python train.py --n_layer=26 --norm="rmsnorm" --norm_place="pre" --positions="rope" --rope_fraction=1.0 --attn_scale=0.125 --bias="none" --init_std_up=0.0351 --seq_len=512 --train_tokens=714500000
Each number is 200 + 40 x the weight over its row's rms, rounded and kept within 0 to 999. Layers, rows and columns count from 0. The size before them is the row's rms in percent of the matrix's.

# layer 20 attention query, 192x192, rms 0.171, rows 116-158, columns 128-159
108,178,228,193,207,259,170,274,290,246,287,243,173,186,175,136,195,178,185,168,178,207,221,263,177,210,218,230,256,147,165,260,256
105,274,262,176,190,181,188,138,233,135,186,200,143,154,228,208,138,178,175,167,111,217,234,189,107,196,201,238,171,244,283,209,273
112,210,197,160,164,112,173,198,283,260,130,173,205,184,172,248,291,101,224,150,217,214,214,163,233,202,212,111,194,229,257,253,224
103,207,214,186,217,117,168,180,199,166,211,225,206,153,227,189,198,204,188,220,157,144,219,201,177,208,171,202,206,168,189,206,199
106,256,162,191,229,162,209,131,214,199,180,230,310,172,260,191,213,217,201,159,217,222,212,192,165,150,141,224,186,85,221,244,213
103,186,176,200,259,50,200,277,199,190,217,191,206,173,185,216,237,171,154,208,184,245,218,218,230,192,177,233,226,193,235,187,189
106,259,149,185,227,126,198,199,139,192,261,178,223,230,213,220,210,189,200,237,113,226,177,234,211,152,188,221,158,199,214,209,186
107,168,178,236,147,173,199,227,241,310,269,167,232,189,208,195,222,165,220,190,353,197,252,188,225,156,140,182,166,244,212,155,166
103,229,279,205,230,251,177,182,248,197,277,223,219,158,184,141,213,200,194,189,96,158,187,237,144,171,229,189,158,246,245,178,156
104,204,249,147,164,162,209,198,177,252,231,192,219,196,168,180,132,194,181,213,131,184,172,142,213,129,207,202,205,231,228,141,265
105,278,146,147,289,155,242,149,194,181,184,232,238,132,210,205,175,207,147,194,256,266,167,119,166,147,222,209,239,239,188,183,164
106,107,176,166,209,222,285,157,235,191,204,188,231,223,239,203,195,258,246,94,138,165,250,174,176,207,194,212,167,221,187,225,218
069,175,146,175,79,208,176,250,251,164,161,227,214,183,177,223,215,176,279,192,214,182,204,264,170,176,199,274,221,137,205,222,182
088,221,287,166,154,183,134,202,250,136,158,286,215,192,182,164,222,200,182,173,235,229,237,234,235,200,71,185,161,204,147,210,260
086,164,176,165,229,190,161,132,104,136,200,183,250,234,140,220,204,198,204,142,125,123,232,144,241,193,264,236,237,241,221,190,200
091,236,239,210,190,190,209,181,203,162,270,127,229,206,211,227,182,199,221,177,123,178,241,114,212,197,236,115,303,175,246,249,152
088,217,167,259,217,280,199,229,199,233,136,166,157,172,265,185,142,288,220,240,203,294,133,278,243,194,208,182,144,229,231,195,238
093,219,275,278,141,158,144,152,157,224,212,194,201,228,120,253,203,265,208,144,179,239,209,189,177,259,255,212,219,274,172,233,209
092,242,251,234,221,214,214,182,72,178,200,234,211,283,214,242,208,111,202,175,209,153,207,193,215,189,130,152,162,274,250,207,194
090,166,130,189,162,195,207,181,219,288,119,169,228,160,172,164,171,172,225,252,193,186,206,236,205,286,178,231,217,164,186,248,180
086,206,193,253,213,210,247,154,194,173,185,225,203,269,193,199,149,225,164,223,185,236,104,221,228,162,268,209,226,193,231,201,302
081,194,208,225,280,185,252,245,180,206,216,208,219,205,244,287,192,151,239,188,259,199,230,176,248,223,220,215,175,220,201,201,274
101,226,203,225,217,206,242,138,216,189,187,142,193,238,228,277,253,277,220,239,150,214,238,213,192,261,243,253,231,319,166,223,202
100,185,156,171,138,93,247,246,195,221,209,221,240,225,121,220,241,134,167,208,160,190,250,227,169,201,170,189,110,263,170,218,262
101,224,182,202,120,117,237,204,264,219,97,277,223,187,242,256,278,193,166,207,219,196,169,223,231,180,169,160,159,233,128,239,135
099,247,296,146,193,198,246,194,166,183,215,184,216,204,117,202,238,209,280,183,190,228,177,192,194,216,249,232,247,174,187,238,187
106,181,184,211,134,109,166,276,225,201,137,231,258,301,203,186,256,243,179,171,256,212,209,162,202,290,145,175,236,181,202,125,216
104,154,192,230,143,267,156,245,260,233,253,167,210,230,250,191,158,295,251,169,244,239,115,196,162,237,255,148,201,223,260,207,198
102,253,230,217,176,220,283,166,229,213,141,195,298,182,169,168,210,193,180,158,180,223,275,187,225,200,185,210,193,244,194,201,124
118,183,231,292,278,249,199,280,231,183,223,161,183,179,238,176,220,222,186,282,186,289,247,207,217,231,201,196,155,197,198,202,191
110,163,282,278,261,267,226,193,215,224,246,206,222,192,178,200,217,190,186,155,190,267,214,180,188,201,188,172,172,226,193,188,170
112,252,275,213,195,213,202,292,229,229,250,182,152,190,174,213,242,160,215,123,183,193,237,219,173,234,226,156,172,232,202,226,272
107,220,148,252,182,209,148,188,191,273,214,133,166,139,234,195,239,195,262,215,227,218,186,159,176,242,207,193,182,234,147,219,201
105,131,173,281,140,258,174,196,203,158,187,151,148,218,189,178,162,224,198,122,149,199,149,187,243,270,207,259,236,207,161,225,219
109,174,164,171,157,247,156,226,174,214,154,193,270,191,256,200,193,85,197,180,225,198,272,179,168,234,262,201,235,161,201,175,161
110,253,177,205,216,156,248,209,233,230,227,185,204,193,281,272,196,250,187,239,201,240,224,176,213,207,175,234,169,219,163,182,131
116,158,222,253,181,197,195,233,215,176,302,135,242,163,222,132,155,124,224,188,208,208,232,182,243,223,131,137,139,191,243,130,194
111,201,157,205,183,217,161,221,208,121,204,222,225,259,238,161,140,210,217,205,121,173,284,226,186,176,130,240,142,103,141,253,260
114,179,227,114,209,225,179,178,202,223,212,214,132,184,152,226,255,200,260,191,163,150,210,248,161,206,218,171,151,190,237,248,176
122,209,242,158,159,291,202,248,187,228,204,176,213,252,223,198,144,176,237,241,195,162,123,168,249,270,171,209,184,172,196,299,275
125,184,232,248,208,258,133,224,207,197,261,175,118,238,232,233,323,174,233,241,242,169,130,187,218,239,188,176,129,199,183,177,204
116,204,181,212,208,97,206,235,259,134,245,172,168,180,138,186,188,103,204,221,222,186,190,169,223,213,245,174,170,189,194,220,158
114,210,149,227,257,227,233,203,212,172,167,284,232,302,186,202,210,283,260,230,170,282,224,191,163,168,246,168,207,262,199,201,230
# layer 20 attention key, 192x192, rms 0.175, rows 116-158, columns 128-159
110,191,200,219,228,269,282,210,174,110,217,189,233,278,155,151,203,218,232,311,188,106,172,245,190,199,114,197,186,249,209,125,229
101,205,179,166,204,208,221,144,203,244,232,134,197,188,188,186,177,233,210,186,328,243,206,245,272,293,237,197,167,232,189,230,195
107,224,159,178,120,180,185,217,229,134,225,175,176,99,186,223,197,276,229,151,191,221,225,231,165,214,225,199,195,187,227,141,150
106,261,219,110,196,219,138,121,147,198,275,232,149,209,270,217,207,206,179,161,188,175,166,288,162,195,177,222,160,214,191,156,283
097,174,184,184,262,234,265,217,192,203,237,188,206,208,164,220,184,204,224,253,219,149,141,229,152,216,186,198,210,234,233,131,216
109,206,196,276,203,195,237,230,151,164,207,179,170,266,221,205,184,257,181,130,170,318,220,188,248,196,153,198,203,208,162,200,244
101,159,193,249,234,226,178,222,185,168,199,214,228,251,168,211,212,167,160,157,121,223,192,205,189,235,202,90,153,183,242,230,221
105,255,252,239,175,170,141,168,214,225,224,179,133,265,172,215,196,231,202,177,247,152,168,162,150,251,188,93,220,213,210,148,262
101,134,135,204,277,183,188,81,257,190,164,237,196,204,205,276,273,202,144,289,179,163,233,183,253,272,252,255,185,233,250,198,228
102,127,230,212,175,170,142,288,227,167,225,190,262,206,209,184,196,276,196,162,190,121,152,173,163,220,144,186,234,200,218,258,174
104,217,200,262,131,186,184,188,276,170,169,210,214,116,237,161,223,265,195,182,156,187,215,195,172,237,148,214,186,221,200,211,127
101,163,215,185,219,230,198,141,205,237,191,218,196,193,227,160,228,118,183,218,159,244,220,198,147,218,226,132,210,201,164,160,265
097,245,213,287,222,273,238,154,174,247,214,204,236,169,247,191,242,193,180,234,197,229,183,157,182,202,193,192,201,153,204,135,238
086,282,148,196,215,227,302,286,213,159,189,233,220,171,169,194,157,172,165,170,255,203,252,215,222,225,275,190,210,148,166,196,236
088,199,223,123,191,255,238,202,272,280,175,164,131,199,235,214,155,146,230,207,209,256,251,145,256,217,131,229,248,223,172,188,276
084,160,201,168,229,224,156,166,194,202,250,119,189,229,242,146,161,235,210,241,189,208,230,238,166,259,230,178,155,219,233,173,230
089,211,202,255,150,240,187,112,167,203,229,208,225,231,241,194,218,223,196,248,136,194,142,225,164,247,174,248,174,151,194,194,169
090,221,234,241,138,197,264,184,218,123,224,166,191,208,190,235,206,241,171,219,181,250,246,256,74,234,268,225,191,223,201,212,160
097,161,225,102,156,197,163,225,211,232,211,176,232,143,189,196,220,173,167,204,163,246,170,192,241,188,220,213,135,248,187,154,186
094,158,138,298,198,154,227,248,204,209,206,198,173,147,140,222,187,261,223,165,220,248,265,134,228,189,158,147,198,211,236,178,222
102,255,229,181,197,290,169,229,156,219,216,172,146,214,142,173,173,203,270,164,203,252,202,225,201,148,171,196,253,227,170,271,286
098,238,113,231,169,209,266,194,225,114,176,165,140,178,176,255,151,204,231,244,175,148,264,166,165,187,154,230,205,134,94,249,237
089,189,159,230,172,272,166,261,105,163,145,231,209,165,192,245,164,224,201,167,125,219,208,274,180,187,177,118,198,213,175,178,162
098,227,183,183,236,181,127,234,231,277,173,231,193,179,157,162,256,179,255,168,198,239,219,168,202,164,187,190,293,300,191,162,285
120,221,207,227,209,228,226,219,156,232,147,180,125,234,218,194,131,205,219,167,244,182,216,204,202,242,252,146,139,204,241,209,201
110,141,177,124,192,181,179,202,202,225,215,212,174,260,213,250,213,165,258,268,177,180,153,249,300,240,222,239,238,230,213,207,186
110,197,210,214,208,224,256,204,166,306,194,237,176,203,232,198,123,209,156,145,211,241,164,266,146,149,210,188,192,261,169,194,161
114,189,170,190,212,257,215,166,178,235,168,114,270,207,170,178,148,225,199,186,187,119,147,238,206,195,183,255,190,195,200,252,234
117,240,175,222,177,244,241,197,237,139,161,124,205,161,205,189,219,195,188,175,182,207,280,294,169,216,202,187,163,237,278,227,174
118,207,166,205,190,209,293,202,188,183,208,128,196,177,147,187,230,138,215,199,217,297,278,126,227,230,213,209,171,229,224,241,189
111,221,182,162,206,146,246,165,210,205,230,241,241,176,176,239,172,233,148,217,167,161,218,237,97,223,272,192,207,263,176,167,247
105,142,272,265,196,204,202,189,165,215,162,207,133,219,177,159,233,186,153,183,190,189,212,169,146,276,184,238,188,280,273,192,234
112,204,162,214,153,175,160,197,189,168,222,245,215,270,188,236,188,143,186,210,244,191,160,159,153,205,209,209,201,231,190,219,218
110,207,261,200,163,200,240,158,180,246,198,229,173,186,170,205,225,148,179,195,148,191,225,174,236,263,188,175,272,189,188,189,170
111,287,216,194,118,224,211,165,154,181,212,159,230,236,133,168,261,166,253,254,183,171,118,253,112,199,177,243,186,230,207,210,199
115,179,211,227,201,156,246,217,94,203,219,182,209,175,210,169,203,232,193,143,202,183,161,268,172,206,156,183,176,200,199,215,202
116,215,178,204,139,181,154,174,190,189,247,206,152,242,179,197,240,160,242,125,250,202,200,233,215,175,173,210,216,276,214,170,223
112,135,212,205,249,203,184,174,211,258,190,246,197,200,172,163,193,187,130,194,231,194,174,157,171,187,239,198,234,147,203,186,232
116,204,198,275,248,187,154,168,193,206,240,225,187,268,187,257,255,182,192,150,166,246,167,251,192,292,195,273,274,168,198,159,233
117,246,232,141,199,224,208,243,180,274,262,173,153,187,291,261,280,188,226,269,207,206,215,222,208,145,132,238,114,182,252,120,165
119,150,200,194,205,250,203,150,254,168,263,245,181,235,166,132,188,222,184,162,155,189,186,209,219,239,162,169,118,243,214,265,207
119,176,137,274,150,202,170,232,206,182,273,206,195,199,257,140,223,233,195,201,220,210,212,259,231,160,182,187,205,218,236,204,198
106,200,203,184,190,257,198,243,72,264,164,213,226,208,199,165,178,213,171,210,168,164,230,137,183,225,157,273,203,222,216,195,185
# layer 20 attention value, 192x192, rms 0.237, rows 64-127, columns 128-159
101,212,135,240,121,139,212,211,160,206,214,166,220,231,165,102,186,152,155,201,175,185,224,222,186,253,192,226,165,196,166,152,230
101,181,213,161,273,212,167,193,238,243,98,241,232,295,216,180,194,183,275,158,144,283,205,198,148,174,217,226,193,225,243,164,221
103,222,148,195,216,171,250,191,201,183,215,254,113,200,198,212,188,195,220,247,207,209,238,195,205,136,253,147,227,197,187,158,214
101,187,225,161,204,152,227,332,203,93,157,240,223,203,206,234,247,217,223,250,227,228,236,183,231,193,198,146,182,197,228,198,189
106,172,244,237,209,244,156,169,247,176,172,253,221,286,214,178,198,135,147,168,131,225,167,207,162,95,160,225,254,211,222,145,141
091,293,285,174,82,198,133,156,235,170,178,178,168,176,270,244,244,198,222,243,227,151,164,187,158,262,179,254,269,193,207,223,200
095,184,172,211,186,231,144,194,224,177,163,176,156,151,126,184,276,193,253,196,182,235,231,123,184,200,148,139,152,190,213,206,174
092,216,260,190,203,183,210,208,222,161,207,215,147,214,160,191,144,158,241,182,238,306,227,169,196,175,219,199,251,192,236,216,174
105,260,205,187,191,252,176,185,166,173,174,182,195,190,201,138,194,215,222,168,189,239,213,191,167,150,206,212,189,228,203,214,245
102,211,217,327,194,186,165,233,142,282,232,210,277,165,218,234,151,218,191,89,201,255,198,232,214,215,195,185,196,167,205,155,287
098,281,212,138,192,195,159,169,206,221,202,235,170,196,162,140,245,228,134,121,178,181,305,154,225,223,199,145,143,227,148,146,167
104,218,197,206,125,219,224,274,210,237,185,196,238,202,226,207,217,174,252,252,183,183,188,191,194,175,255,177,220,182,251,189,267
096,166,181,263,177,164,174,169,212,227,174,183,186,176,237,213,123,106,296,164,163,262,209,136,258,153,260,262,235,171,233,221,178
111,201,196,254,192,136,170,162,217,240,207,226,210,282,248,173,261,160,157,166,177,154,218,277,218,214,244,193,236,237,232,194,218
104,233,205,205,197,165,218,221,219,228,178,175,271,198,226,172,202,216,155,187,266,182,166,165,135,152,154,176,227,236,239,172,302
105,134,152,235,182,128,229,174,204,220,161,161,257,228,201,190,192,230,228,205,141,172,217,159,244,157,227,337,185,159,138,194,218
105,175,193,211,261,229,212,165,227,140,217,253,253,182,206,205,206,176,229,125,223,175,220,135,238,185,198,209,268,256,202,199,187
096,149,208,210,216,212,191,231,207,180,173,262,218,132,144,121,189,197,213,228,189,257,212,185,186,151,208,208,219,215,167,188,173
101,200,179,197,172,171,219,215,184,202,145,217,204,173,215,200,188,215,223,287,212,196,171,160,178,144,155,236,162,306,254,237,104
093,158,252,185,209,224,243,149,193,107,215,224,288,153,233,201,248,219,224,245,197,154,227,163,294,127,122,203,233,177,147,144,248
105,189,207,191,181,163,271,226,174,249,258,161,140,246,153,224,232,201,241,115,215,167,243,249,126,208,234,153,212,205,180,141,268
099,200,181,215,208,319,187,200,193,187,175,97,211,213,216,132,194,188,301,171,210,185,200,220,215,209,225,206,195,199,173,153,195
089,145,256,214,223,182,166,170,89,190,217,206,216,240,188,170,220,154,158,177,188,189,162,127,106,165,215,182,256,237,199,229,251
103,251,262,148,165,220,203,253,221,234,221,195,228,219,161,200,218,186,198,171,136,199,142,181,176,207,198,183,177,179,198,212,185
103,219,143,249,226,183,197,237,131,221,194,178,203,244,293,233,309,195,209,178,222,195,266,111,234,155,231,202,249,181,200,138,193
085,265,229,233,172,146,174,237,202,157,160,278,159,234,131,251,184,243,206,202,180,246,217,218,196,240,259,177,194,193,168,230,165
095,188,219,247,148,214,179,149,168,167,178,201,248,230,200,120,226,179,167,209,204,175,223,212,148,213,135,249,189,169,177,273,134
100,267,203,190,111,177,124,127,214,204,235,224,138,215,177,203,182,186,201,259,171,156,176,257,249,198,199,218,244,194,229,184,196
090,188,218,202,175,217,240,201,221,132,179,193,205,202,231,163,218,212,171,185,204,249,310,244,189,222,199,204,233,187,230,224,157
102,185,258,166,209,214,222,165,272,205,247,179,239,236,236,237,219,149,188,224,168,255,220,259,224,180,154,214,139,135,143,200,188
093,266,262,245,193,216,220,190,163,167,263,249,128,190,220,220,179,197,224,273,185,163,227,205,234,173,181,237,184,154,192,225,203
100,200,146,144,126,175,225,120,147,227,161,205,183,275,251,135,247,205,151,205,276,190,200,153,326,155,173,166,299,165,180,247,225
098,239,150,313,197,258,182,186,238,225,188,244,172,210,195,234,267,195,148,183,193,188,204,185,189,117,169,165,211,157,189,235,224
105,134,177,142,196,170,149,230,241,180,220,163,154,188,168,198,255,128,144,223,185,194,223,167,238,210,179,229,312,238,204,192,216
102,139,171,237,222,206,204,220,203,144,216,177,258,247,236,216,274,156,236,140,271,219,144,201,258,217,237,237,199,164,173,186,202
099,187,178,239,205,227,191,205,184,149,105,162,162,150,220,168,195,185,201,277,202,178,220,138,242,258,186,218,250,205,216,151,231
093,225,175,122,226,214,180,234,172,233,205,252,207,239,137,157,231,227,159,117,170,139,259,173,245,180,165,149,242,198,252,156,272
091,162,297,188,248,267,233,274,237,191,258,169,178,241,218,241,145,180,123,186,245,222,140,216,182,187,226,224,137,172,168,224,228
094,203,180,225,195,192,169,189,204,254,145,184,155,218,183,146,247,242,176,216,167,221,153,198,208,167,139,190,142,242,215,203,147
105,178,205,160,159,204,225,198,152,231,219,157,196,282,260,276,171,218,219,210,199,129,175,178,276,175,251,201,169,156,139,196,201
099,218,130,209,212,148,111,163,211,233,171,199,206,149,236,153,200,164,202,207,237,295,209,168,209,130,165,229,116,248,214,200,132
105,177,185,288,226,231,126,254,199,185,158,137,215,193,207,237,137,240,244,165,207,287,180,250,173,150,194,249,189,170,171,219,168
097,221,232,235,211,190,259,182,208,208,172,193,156,235,196,182,219,166,262,206,232,195,130,142,228,209,163,225,179,161,161,212,195
101,244,191,203,202,84,225,140,170,136,186,235,132,244,190,172,188,126,242,167,201,197,214,171,205,264,195,248,191,211,208,248,239
116,217,173,199,232,210,177,92,157,153,245,183,179,195,151,245,175,221,109,120,167,186,139,236,215,213,156,196,219,243,155,185,219
096,182,220,184,144,230,257,156,173,195,144,178,189,184,155,170,228,263,254,169,159,214,183,242,157,197,194,208,252,321,160,237,244
106,227,235,232,163,184,203,226,176,216,186,140,288,211,221,197,231,222,184,176,234,216,287,248,262,243,192,168,219,123,182,222,192
089,187,194,143,286,239,233,319,219,214,206,199,241,223,208,184,250,149,220,252,216,229,151,217,312,258,160,237,203,188,196,207,201
097,166,133,177,161,254,177,206,142,190,294,167,247,212,150,172,216,194,261,231,184,192,209,155,229,234,261,130,144,247,246,189,227
099,142,224,216,217,146,135,236,242,171,138,244,243,131,213,171,233,147,256,201,170,221,175,144,196,250,215,134,180,228,219,185,153
101,196,139,170,229,204,212,169,175,179,215,249,226,198,94,170,218,224,245,177,185,189,200,247,156,173,216,254,315,300,224,190,254
095,199,193,225,204,167,96,197,159,226,247,185,133,143,176,160,232,159,215,210,249,184,199,176,190,240,136,156,245,234,232,208,246
097,239,198,135,175,215,189,198,232,276,133,219,166,138,246,137,199,210,227,267,194,205,182,244,205,183,229,296,209,178,116,231,193
113,223,248,173,186,206,240,191,242,246,224,261,181,222,153,278,162,247,167,241,224,153,214,179,135,260,213,228,186,196,177,192,182
101,105,222,161,188,128,251,198,193,200,178,260,224,159,133,191,179,247,288,133,223,195,233,198,174,139,248,223,213,195,202,204,195
100,238,139,210,201,255,202,156,180,220,211,218,218,250,209,191,244,227,227,171,91,124,189,187,137,227,191,260,241,223,163,235,167
111,162,193,265,279,163,227,164,188,226,197,241,183,220,242,183,180,259,206,141,145,219,207,200,152,187,120,256,224,279,161,200,136
106,118,195,187,181,228,191,145,173,232,259,194,224,222,193,159,141,201,183,176,214,129,194,179,201,233,180,178,224,166,224,258,193
109,191,244,168,249,237,200,220,206,199,185,219,211,174,223,196,250,246,205,152,195,197,194,254,216,231,202,245,261,259,176,200,229
101,167,249,232,166,136,205,188,241,205,222,134,156,190,228,192,204,214,211,255,208,203,145,290,209,267,200,133,229,205,201,293,222
106,225,194,158,252,213,220,160,214,192,200,194,206,186,187,136,154,246,201,192,230,186,282,168,145,221,178,216,163,139,165,221,182
093,159,141,173,184,154,235,146,164,173,185,197,211,231,202,222,168,218,222,272,159,238,221,192,125,296,253,148,244,216,203,172,184
105,134,219,173,190,189,262,150,271,241,178,182,146,175,141,158,213,164,174,200,182,225,219,149,230,198,239,146,250,190,200,190,215
099,273,264,154,168,138,243,135,210,180,193,228,214,234,178,203,244,173,170,99,134,178,295,251,201,227,220,204,212,158,249,185,177
# layer 20 attention output (transposed), 192x192, rms 0.228, rows 64-127, columns 128-159
098,202,214,168,171,179,199,147,166,256,214,145,262,178,176,204,165,214,154,162,246,146,234,175,216,288,182,182,226,164,184,148,179
102,228,178,210,210,204,208,196,289,245,197,187,157,238,229,267,250,184,171,188,135,254,212,216,198,205,188,196,151,246,198,240,199
100,187,161,296,192,172,184,242,146,146,196,159,166,238,186,207,183,246,245,246,235,194,128,213,163,201,148,207,178,178,163,183,226
097,267,201,239,241,187,279,198,218,117,180,244,266,171,237,185,222,257,185,265,139,211,214,198,216,162,272,239,218,176,257,198,241
105,162,171,247,156,224,185,227,235,193,204,196,191,179,216,152,160,228,159,186,231,162,236,178,206,91,166,145,224,180,305,195,201
094,186,185,189,125,186,188,186,200,175,163,174,220,194,151,201,185,224,260,143,218,244,204,218,200,241,205,204,233,170,120,196,216
098,149,207,306,194,182,191,203,151,159,188,179,206,177,121,239,236,133,272,229,261,287,194,208,126,222,227,232,172,160,249,208,140
096,270,228,301,175,227,207,204,226,149,220,118,228,196,200,200,157,188,227,228,243,245,185,153,178,204,168,166,254,208,198,253,210
104,202,138,190,237,243,263,178,152,141,170,215,246,177,149,183,147,170,211,258,226,158,225,143,159,190,159,226,193,170,209,203,198
098,171,261,204,261,240,159,225,225,243,222,279,232,204,237,197,141,117,185,208,244,213,227,222,204,201,214,137,176,148,232,203,191
097,182,207,182,256,161,182,237,163,217,202,134,167,193,193,304,161,184,138,263,223,253,223,159,189,245,128,202,242,217,136,194,243
100,211,200,236,179,299,187,252,317,218,222,176,294,288,235,162,242,190,247,236,215,263,179,182,145,165,234,189,171,171,101,224,175
095,247,198,231,230,204,203,233,212,200,226,252,220,201,251,165,188,201,252,154,237,250,163,183,183,133,258,166,216,207,66,221,107
106,189,191,198,135,126,235,173,243,267,204,232,212,244,242,234,205,239,165,164,192,208,230,215,217,171,178,240,199,209,209,221,221
098,185,171,210,187,133,215,102,241,170,208,213,222,260,258,159,203,180,237,188,204,223,148,172,166,208,214,242,158,262,194,193,209
096,256,245,216,143,147,161,230,209,250,215,158,204,174,207,152,203,146,228,259,199,136,214,208,217,195,177,212,198,258,218,212,138
100,248,199,195,254,198,204,201,209,201,228,151,207,201,148,229,183,306,260,227,182,222,174,202,258,125,224,151,213,286,223,232,273
091,146,193,200,263,176,188,162,261,146,161,194,100,113,244,178,240,216,183,164,252,176,193,172,197,236,202,212,241,208,163,229,191
102,225,255,179,234,167,245,202,193,220,181,163,217,195,171,254,191,262,165,238,167,176,169,211,175,221,222,182,131,161,256,219,215
091,185,222,164,212,315,185,172,176,180,156,163,244,171,172,172,270,178,146,230,165,196,225,209,209,173,231,242,180,214,324,208,289
101,179,162,236,143,223,197,177,138,260,249,144,207,168,180,149,163,226,186,225,279,203,156,149,220,186,177,204,157,201,190,157,222
100,223,196,125,156,263,150,267,245,237,205,202,300,177,152,227,193,197,219,128,171,223,268,132,133,196,224,170,177,248,226,243,187
095,241,211,187,191,125,234,159,174,198,205,186,160,199,255,151,130,162,154,185,196,216,190,175,233,236,202,178,190,226,246,156,240
101,239,302,184,189,209,162,164,199,250,241,182,121,239,127,169,210,182,244,205,171,204,197,263,194,187,287,154,237,176,210,200,233
099,197,188,191,93,245,192,197,157,254,198,149,201,192,194,177,237,189,184,179,246,142,189,202,234,155,270,219,257,217,226,186,130
088,269,206,181,211,220,214,175,209,193,250,153,162,217,256,229,227,107,222,245,185,257,176,170,256,225,217,221,259,114,162,194,168
092,160,232,200,233,216,186,150,155,270,139,221,208,211,296,217,212,194,190,179,160,178,118,156,206,216,223,118,139,185,195,224,203
100,219,166,167,207,204,163,183,135,258,207,209,192,202,232,178,262,187,120,254,217,146,225,181,201,253,164,210,207,189,90,143,266
092,165,198,213,252,241,182,155,238,224,68,203,256,237,221,172,159,299,269,177,171,239,237,312,190,157,193,238,249,252,117,188,197
098,157,169,179,229,228,195,195,239,194,230,204,177,203,169,124,233,173,155,182,177,338,269,278,191,190,159,165,166,218,181,157,192
094,197,261,249,258,208,238,123,274,201,141,207,198,223,154,138,230,240,218,224,288,133,245,184,182,196,104,164,154,169,173,287,191
099,203,233,129,162,144,201,135,195,227,137,203,176,217,264,167,249,292,234,272,213,149,219,224,173,216,212,221,197,137,122,214,146
097,219,197,153,97,200,250,187,211,271,177,227,211,253,155,224,218,213,150,239,211,230,156,183,224,177,173,201,219,175,197,280,186
101,206,216,208,200,247,211,276,251,198,197,203,155,269,258,225,158,238,180,240,218,98,182,200,199,210,130,207,192,208,165,191,220
100,244,254,174,196,203,185,268,232,238,171,170,140,255,156,181,264,170,187,145,193,140,154,226,220,185,218,213,206,185,189,179,167
097,193,213,221,236,261,234,158,151,231,185,213,191,158,190,217,181,198,216,168,227,213,208,147,191,200,175,201,228,145,201,249,99
094,176,235,156,207,228,209,279,204,283,219,255,191,255,228,174,154,249,266,162,256,194,216,224,203,148,129,245,244,223,146,185,191
093,151,178,184,267,185,174,251,230,220,250,176,171,242,196,157,185,139,215,203,241,182,185,194,209,233,253,254,119,183,172,199,175
095,203,256,202,251,231,151,232,218,204,227,171,218,151,274,156,197,219,193,187,197,176,149,127,125,211,246,228,210,208,277,192,207
099,206,241,137,184,305,266,188,220,287,198,225,177,242,215,208,207,199,209,180,238,207,175,174,186,155,233,271,182,234,263,253,167
101,150,238,228,188,168,170,170,166,153,158,233,199,173,121,154,240,188,255,203,194,151,233,195,179,111,228,207,126,200,149,260,187
100,197,137,191,261,185,172,246,247,223,276,224,244,175,151,237,234,130,205,169,241,259,232,219,166,174,171,166,264,151,281,211,148
097,170,252,221,146,183,191,204,215,232,264,203,186,236,198,162,239,254,131,222,241,217,162,208,246,160,181,154,186,195,209,154,180
099,231,221,197,170,109,227,164,146,157,245,201,171,201,133,149,233,180,145,214,220,183,152,173,225,244,244,258,205,190,169,310,202
104,153,195,159,154,117,121,192,203,152,165,156,150,176,243,231,170,200,160,177,184,171,119,230,156,156,250,199,263,166,303,196,200
091,236,202,137,197,232,251,234,174,227,151,213,203,199,249,206,296,240,219,217,204,237,202,146,191,185,212,153,218,185,225,148,177
098,155,211,205,237,214,215,178,246,170,170,193,174,254,252,173,167,184,159,218,219,270,216,198,259,194,185,189,212,182,165,262,141
088,180,170,202,219,195,215,236,232,157,253,237,268,210,160,217,199,267,163,204,161,154,203,228,304,189,252,209,261,169,155,182,174
095,184,165,147,217,238,230,222,164,250,216,232,244,155,167,142,162,191,209,237,219,175,157,168,151,185,189,178,222,213,221,197,191
097,185,199,225,234,148,118,248,182,178,175,194,213,223,239,202,246,162,156,186,140,258,243,199,132,194,243,171,132,203,129,95,223
099,246,193,130,177,175,265,235,226,203,219,189,207,219,205,157,207,193,209,227,187,198,317,176,195,196,227,167,195,269,243,234,259
098,155,241,103,197,188,171,179,176,201,203,276,189,185,270,215,224,296,155,207,221,218,176,182,121,273,173,203,249,144,253,188,214
094,223,186,217,235,237,177,221,215,209,240,209,171,81,171,227,194,193,175,261,229,140,174,246,147,264,198,217,211,242,156,231,197
108,172,232,199,211,153,213,211,179,258,251,189,183,222,96,199,191,209,192,240,190,174,244,251,203,266,274,221,214,225,123,205,199
102,158,196,215,147,240,210,247,228,196,212,297,242,98,248,184,166,220,235,217,142,226,242,181,198,184,161,192,201,199,257,214,198
100,178,188,190,176,231,245,255,205,267,233,144,171,189,188,196,171,219,232,205,184,80,197,230,176,161,189,237,250,197,299,210,221
104,187,193,267,147,216,242,137,154,196,169,126,162,210,230,215,139,178,196,261,260,227,182,207,220,186,261,160,226,256,198,197,224
099,175,198,235,164,250,204,229,185,187,175,217,135,231,278,244,153,226,193,203,208,195,201,193,210,248,182,199,217,199,289,232,138
106,236,230,190,269,194,231,196,196,252,193,221,186,134,266,193,131,166,291,210,220,272,215,238,187,163,269,246,311,157,240,223,247
096,177,162,184,270,167,232,208,180,145,230,163,199,171,197,227,221,242,176,199,225,258,229,206,216,151,162,214,301,156,186,272,141
097,186,153,212,246,155,180,171,140,175,221,156,251,223,228,225,199,248,221,161,237,155,178,238,187,186,274,170,207,188,103,200,205
093,181,150,156,234,153,149,228,181,211,171,234,248,288,214,221,194,202,142,189,286,242,285,174,226,239,287,174,274,164,171,216,178
099,191,200,246,170,214,250,197,158,242,152,174,161,208,169,199,138,173,164,206,139,237,247,233,332,202,160,228,187,279,132,189,162
099,181,222,219,242,217,230,145,286,266,186,160,241,290,167,119,175,107,241,157,204,245,200,236,192,248,178,204,242,201,196,176,234